{
  "vocab_size": 1237,
  "init_std_up": 0.0234,
  "lr_head": 0.0105
}
Each number is 500 + 40 x the weight over its row's rms, rounded and kept within 0 to 999. Layers, rows and columns count from 0. Numbers have three digits each. The size before them is the row's rms in percent of the matrix's.

# layer 2 MLP up, 1024x256, rms 0.0935, rows 26-76, columns 128-255
104:561494450460520503474553467449467463518460488522501499532585515511518491505435435501410463536511494556412528505508474509480459443460445534565549520446487511520511514480592472569528471480475523479476538497554480431486550480547478542553465461528559567457462546440484503477504529504524457577446502464470545465539510475516501508509485482409571475485484532506527535561476532495548449508503
095:451456546455501517508543553481539481544504443446475481448523493534490435528465498554474546482570518475519466529542479598526487530563544438453522509520523562440587491477527524548426529500542528488486448508479521498475478441536539461526509512514492526530496513508476510491522508335460500488474541532535468485523482404554459499522474476513542543575568402520453471533497520509506618451470
108:549531484539516490520532490512567491509561454496503479485550413516412501522529494514453449460430555489455524521490539454512543549521433592497428465535490604450507554531367547535516437487479465508558457520494478421512425562493522499477525566569505546538504482469498489391518604477502501516433491422531414479467477531545507535483487440447519467469512496468532506435489485490526458485511
104:415523532447450529578494518586505484497449501488508501508542423520414477492530550469527604474508594509449522471521504521460480554462534455555529503434499545531484527457469578462474485515425467524532521507477473528490488504529535456525419570525559525535539511610560466491523474550445449490426453502475530494466475504517519460510483459509511451505414447539499480459525515431559484476472
112:570477532580439470549578535523447468414509510450493496480496444546525544458486504496524452467451540472466500477530506535508558563423514546436576534459501486467488534436474524596478453555517585528514454495473475571499509484449533498522527499467449482469548464506490505478473487462516560559471444517575493499480577520519480483549424527477452492447498495500396427490495515472492488481503
101:510505472519457468454521540589499411442464547520464487536399535484478501557531492472525508535552541510564514502482518518569561443504531510577483452522372536518481549513439489558421455524545529495467514478495534569449491497526452529476527486432514494443524486546445493562512498514546494492482489420575470515435509488485528444560472434524506527449538439539503468485493483481439578575569
100:534501435574435477534527514502492464488478548465541554527389558507430499456514528493470555533484566528467513505525512501549482526496502565480500462537485492531478471578473517487492536543501462443510561551490439412557450533452433554460553444536493538488453497474495557467463542532443448505552506505467551482537496507500501509559464527475548475540475529494502539507543573530491396507512
095:529517500522492472564518490495549544521556475500435516450525502492530529554436544532520493422488474443438479487552491505502485464502513502484498491515550516457507502482405591537517413505509485483444470516443512559483499540475467524533551467509474526519492473511433452530526518480502527513462482489498465470497555470437497436485443520519475540547585426528475525525478522443468598433484
103:529506454553478486494515460473519531504459458480508587505534460519494459556486578478464514472403491477463526506501495491505565503449524541416558471438616590505525454482520473473518524493549508467476489449538543505534477466444493490421480539453447526473472517509605482490438499544527503512535461447449469564465503463517484591432461499502586469481509505488433484492525481495501464446539
103:557498519581494488488496453448534601529514467523519476528523476584505528481499501512464545460569530481521589435542420502504470519456494545471539506535506535486472504495526511446515511543539541448491496538458461447473501470516481459522510485505517563421496442563441457486566505498512541478477525473424520456540565550479477552517509467515513469507430519429444567510473492509517550496502
096:560489509549475467498488413505574459439507507489454493434504496524448529477552565497538508532418566506520539527507459503523579518549513481545531457501513497508499473423463469541539491465438533556463450443494574474440523445465499464475479492528475523486478523499472506476496438504530563591449531492463467552540525462535504468472484556519457536496492402442486519458512562447528462421593
090:524576437531525525440530497464499430515461478463533485505556495515496454437504477499585451447457530462468511442453514566509512494498508475564480530425518511530441504501560470497500488506511565462501539476447549504528495438518503451524488514512474550526509520523475605432502399425497424525528486486413560506523495555491487405515471454572467472547536481513544462488459473475477525527472
093:576530437490510473503524479566577562481517518523447405536491522476462384579516614511473434462565503452469493508456478495531444486459509513471529488511546563580493527462543509482496501555513490523576488467489558490493535473512501495463538426442498461522501486493532554539468518544542500499478455499455496464455435475526523511530538557514500452519428494473519513520499474498470529530498
108:499475512477479376551462485436479542456528504515486449499525465374500497591507491522523452432481495495477493483551465495520545476469568536464518481465554463456555509514455508548434541502463507468545472439565473575509500522406411471465530546528535516443516490527460503513501477482457461524433488508491485518527520478459442471499511473518510544465451593521476455460461498552548524476515
100:531529455522571503552429484467473497524468547470517520543444495509487543485561455585474524510450498533501501461480547439500531534471521483502586532493496541524573560407534464530506499512465431518463456513560441518487504457482457499493530488425472530544463439523489527558520531588531451456547476443551526438517536510544497486537418526452449519527479486519501511421539497443497511517529
098:473483521563508553450475475478468488580460551472516524525562520420510532506538517482451520560467495512496567500440492460535515493510500503528512465462495564510432420462464468478429554479472457494526515479511516469409549470456545457526547538449493617474546481528501530496381448463560527549496543496471474493564450501505530526494516526506459534473529526446509584547527474514560485540509
092:561446478568502503534454557562478483439525512563438566588472554579460498479481482547514562477430506472401506548519380412450553501470495489503542484504562451454460522510551443489465488522369486477445500548527494417463447497525494555487454547457460465469461517480539553556484491542528595525546486517518458563485478462442483434461459525498558451459547575490493489454517472482483451494429
104:465482494546416471497540483526530501476480494585448515489490468431449484485487480486460550484480509459501525466533450465553474507475487501609453424456458474514532487487500464372442496472477502532489485585456494495480557563523503424426522502506499584458532449525508450473474528508473485513479450496529442513563558493459494512544530497464469595442456495525521490531478528522558525524464
104:402537501471508457548509484524519463513475545537435548521408571493497462527517507518428520514550516543510475431563523514462546463471537462439509472518519484446473561491554534528531454474511354538510503505441470508444603441489502532500541516531443553487458526512469494531455521540535529488537521503530509457519435510415421522530530433527491507482537500466426501474549460548499475507496
097:436521465529484371506478532540556508505522466561463492480508451471517489470554513476526407525556434578543455536519541465452483510547437480472473535586508522491469463489538507580520527573478408443477502468469427455514440492497535601403542562488503514471508438426505480463451532549483491543497511478465538490466464546557464517532519542517478448517503530480482494535556476477477514492487
099:432508530538490548496503468543511464534505466536529495503463452439535441574554526583467508458498516435438493493480454464448472494511537496524493527484484496478461553490504393488517438452528493480444513502473522537540445513565516516484497495575485488515519477462513473448484484457512485460435435550448434586544503435530513508457471498537492406487569479460536547517465493491511483486469
102:477460501536496513461587426462469462536511460485513542494492450470456539496502509591524518461557516501532486466560537506511500473519519545475439462539524495484489477469544534551501479614467418546441488556430529456452447515472486476447540558512543508520502448516444462433477437462420420506585515515488535515511497539516381483487424508503461480548433470507471500512515529446563505525453
093:566455512431537486454455537505405475501536472457468537454526522515474463527521502536493542487501578570585567536495535532465419557557425479524523413464514457509549454413510416536506504495496548447576531465459507564503471529472466497491472438507454575543427478552517526566506531450446523449528515583468472447499506482534467488480497450396537530466527487532501494467476548465558465474485
103:460510479553532480475560516550455514525518470513503487436474511437436515470553484500505419551506567554489591514482521547494462554503558497569544475500459474439523443429458603432502474548462530489469491452570523559535457513488491466394490554520478574562504503517516483535577454497494499486558498523540523527423421462533476502478523489526455497490523565506566534491530533450527456577506
100:530479550478572417446486514483472507498457470479574475503516493442525487494518515467518477482572554544516511494558479514586466470500502469427547495474509528535491492450492420432552450526532570527464507579468511547487534465526524571494567494475518533507421506501505512482456505458493507569497537438475544439504525518561490507426519460493506348490552464495539439478537504529483522508558
103:542528523468516481542420506482410564462538594520517562512491478603520597507449526526454494526478520522456490474466495510572474522517486480470487519481501486528479460485530548505530518436535492516469507509493525480419465467539455472444506501487569547483536518470512392473531412581559468499530472462493541508435538475546515506549518438544518438498524504517464578526526459469513552512565
101:518570545500543472451567422457486508507481525542541520492531524459484447472482464438503489516516458491458452541551577478465496497475500524491512434440482451488449580454485524481411443494511396468520476557454511516520505509570465469530533489544485511495535539439538520521505475496527513503461448408511600413526484566505454399515497506461516485478497472546513539473437525506485567453565
082:531527458420482492526485494506500454521479494459579540516472555475598529508535424462506500451471500472551552508451452554508487523562451519517503521556530497524493461539508514543408407459536488439450572492499544498499464477509480525478510492529491536551488532503475527496518392499506509545491492519424496512510460476565534486497481530454454422498594533486491501489540567494476517501482
110:498499574504545491477536500584419519547497523529466564539563469501543378456471400517491489536476542520453558446537472552625517548523508435530544517592486481469502491447525475546431395462504473504485487520578405491512473514436538520511455499469561460472485477519505460567483515459460464429510538444476467556508546492509490429533517527515548493536507457521466510478556468499477470468521
101:474474544529493468457495515472468492516538526415545487523490529589484483440517519504521485522557502503502534506537498507542568511518516486531439458518503550439407480433472500535522522460533502539559466481541539599494560478500543512503513524497494551468494452532530514595475436449422531528503555429454520517481541509438489505493537555456512526575474519520527502499507454588410527548471
083:491511519485473518500438550449487526498507552570569502525474573491538541535537512551514554520574475491427468469544406510482485539483529556485496462522492488475462522439467479515479435504573536473527474497473528532524519488443386474542469470547537504460489456455506490495554520515524584493512460496496465549515446528499508478546496518585508487554406472492496475414541573427449502480495
109:539569491512501477549457537515525471485528539470503525427513487480369548495560568518537529492494505446616520515567422459539551518474469485525530482471549422410474491506415506507523506583464488525427530488587434518444560511455474501490540450503501558470511507576378529508464508499497465535469574490468542541565537472501514453472533413430608564464450550546495458523491479504555518436529
103:540467520534506521520483492549413421522436473555497468515517509500443492510473528553547447493497480552489462484522598480472514532459461571531519410480440458547455483524524502487588497470478559497513534391555502512484487456477469499411515453465490547569446472536525501450584452494528478494476468502494464548525527448551502511484486442429530523493532520509538455509566550502458480488419
103:523436578490528497421535452503482479481562581421515580538543503513473465524457495471544540481457581576496543484408455510505494509541443492521494505466556506553524422511430504539475418472556497473495483501459511501479543545470463504486577541475494491463481509427511493505419519528540506532458499500573531539455522510563504461466496497491401443455475540569393483523479497560508498560560
099:558530517487493489477525460460509481522502453440510500450514559496494518444471464535487458467413499504459509468486535504440525483565502474528517581550536464460473560461537404508449505483492548461515433526506569512497479448490562500508546451470514499538598469500425519522529550532503458531532417487539526477497479521472545476465455437498577526587451535544516483479468427432475470570484
102:503530502476533487463509532575517458495484463486506477512488456519475434450506458442482502456469496464437526496521483433532571552536461524571502500573581424482461482463514500471512440477471488542525494472509466462538564552515522533510493546536530520478519491567415527426558534490425539504450558515556455475518518519580481483508489470509573466432519481461505470505548534482606528517476
103:460495457479542549429563531435453501511561481554516492537528541518463536510457498462439546540441484495500491512504453488474518486546487583506514431481525511485487455469444479500524491466479536548467493570495516520501523521486561534510550512447466467502478477530505430575525432467512456526490528456497531444452550521526479535484481529532491499468454473492417536568587478459516475563478
095:536452579487547491469495508493434479513562487449483427460469510477522467485445475526468526517483527534501473479469471481521476453479552505515457432454512497516496495467428520476442597416480502494517459466554528438485478500519457520547514536538448591429480502419542494491466451584550567523460534544484476462492485480541475416489460502521452507516460515539572477456519443547477525504546
114:527541475546482534505541471497503463507412511524448425491493504542486467350491482542541448475496556577502524470444516447559526492431505454499523507487508518500431528520420473492459546488487489543560481450467434462482518463441532559565551454503519484435582493437449466481538578501483469472506545534466445516580522495501470534504444458498477467511519480561499533497541513518520515558493
099:425471483554516446478538560473548569473507532503499495571509483569420528534438471488487481547469529500526572513489458511597489534491521468486506492445508496578471497460518478474505524518480471481395487546447501409524437571471538553423522463489508603516442524504512468418522492515576488505495600488528498500515516393545532491537480453581463506485504507433574484496549506501541524460453
105:522436497505510522443537546485450473427480535473502467471433532488475482509532529560446478509492517523466499491473449509514608486490483474477504539498497498511539480457435514485433459484506413567517501522444554454548420456523542470492515483544522493473408504467544463566538564501473527518509450462528465560538516540449456493479533601510591505476467536489428546473484456486470513459479
090:530482504501535511439463513546490503483513512538511559505461450541472469434458497504465386483503458462521488524461581498483551506492483500519485546471430434502474535458426559469492520444473449450466514458471496521522528503507424524583486432487518533532596493576479515506567518445476571511452491527474511493414538519454486458518515557537516468515460496467503495453485486533477564542551
107:500526515532546449437517533501527471480491523503460525485522563501500447507512492523466491484544532499525487497426541480540444533465476508520421494463501537501421475495475435491486400454553467526562510474495467494502467433428533509478508436545481471451511524534411462493458532559516539457439522425455443476524550521551449491461505458485431533497487512402514477514484473451504506525491
096:458519483445491465524574535549522504526545534490434506513520517476477471546493505493479518528551496524448473509518507494435501511460513452521487471569423437511470536493471446480489451478572542512476422502505507563514511460442486478534504501534529442431495464452478535561479498443534554457487549468512464607548512550459552516437453518531448565504449473558486449492531473423532515587554
102:523499493527482577488476514479529392510477527473578438471519511414475498533520494522541479535551508552468520520481508588517523452488498460474519550512540567521464463436487467489471443466516468456523490521500526538486505515451474585434516499476579588518466471575469476433504570499499429488467507448523449517545494448570517528540523438508462524472493475579495468571494514488472514534544
103:580447541556424544495469504542536445474442505498484481525497513429446520566413480431465591434552507503389504459516478559493513489566515525457530464544433457502454494520413519515449454566537558562453501525552485447490426471554514492517462472499558539452495488495481448495477526472518468525549526563442562512520453587523433480507475501460462490487474480455484480511546526520519476532496
095:486503509494553539506488551532522433512508502562442488516509466496433547487577420551534498470416547515511460518443552480497462540491537484474514470575472531481458467552528462518475437492498485511485478396460583488477486461415516477506570487503619504513500553487492540516477546492523498477508503453405394467545557495471488504470479453448521490422452482512459516525532494463542521459487
105:549493493553528483503509540558509490547541469474524504473422438464519483507510497563540577523467440465486512521532505529590505589538474524533518503491540495478537493483524413615510466497537464459446463491560530521489567524492557475529496498552497424447537487484549460523494483477465478519485529517474495551609473415543573493435459495544554534498564501517503421465520398463539495546516
094:493517555539558544516497431558409474515544492470490583493489520498533571476531482512390483529500538566499531468514491480418469459467453437544591492523561484435507511409575480550525508526498462500516541494528455489496486498540456486500545386513506543447546462562502456490495535419513447493557468536530515445430544464467528519566427502554510492547513461505524551431534503512529476509562
100:536587460515526404418458542498541432452461464516470478532535517517610414557520501423520486549579496475478478474487471524484534516454450477497524471527430487476497519470478418546518500567517519464530537480558488513481511495464527549454532507530498497471434518498477515562457494484494503542552437594549466493514461540495476526575461457485445510409394533504446492513484541456475457528473
104:547510466508504480507488505496479473549556516514454523515476558531460537540416550528549534519525492453560502534554505510578444505494451499513482489488524444556448523461520525543568425487519477497508532517535497475556504515528452462487586522488453561444536517561524484536539494550523550536508530522507444558496443497592460512538478462570480502554533573584438431440506461394464493514461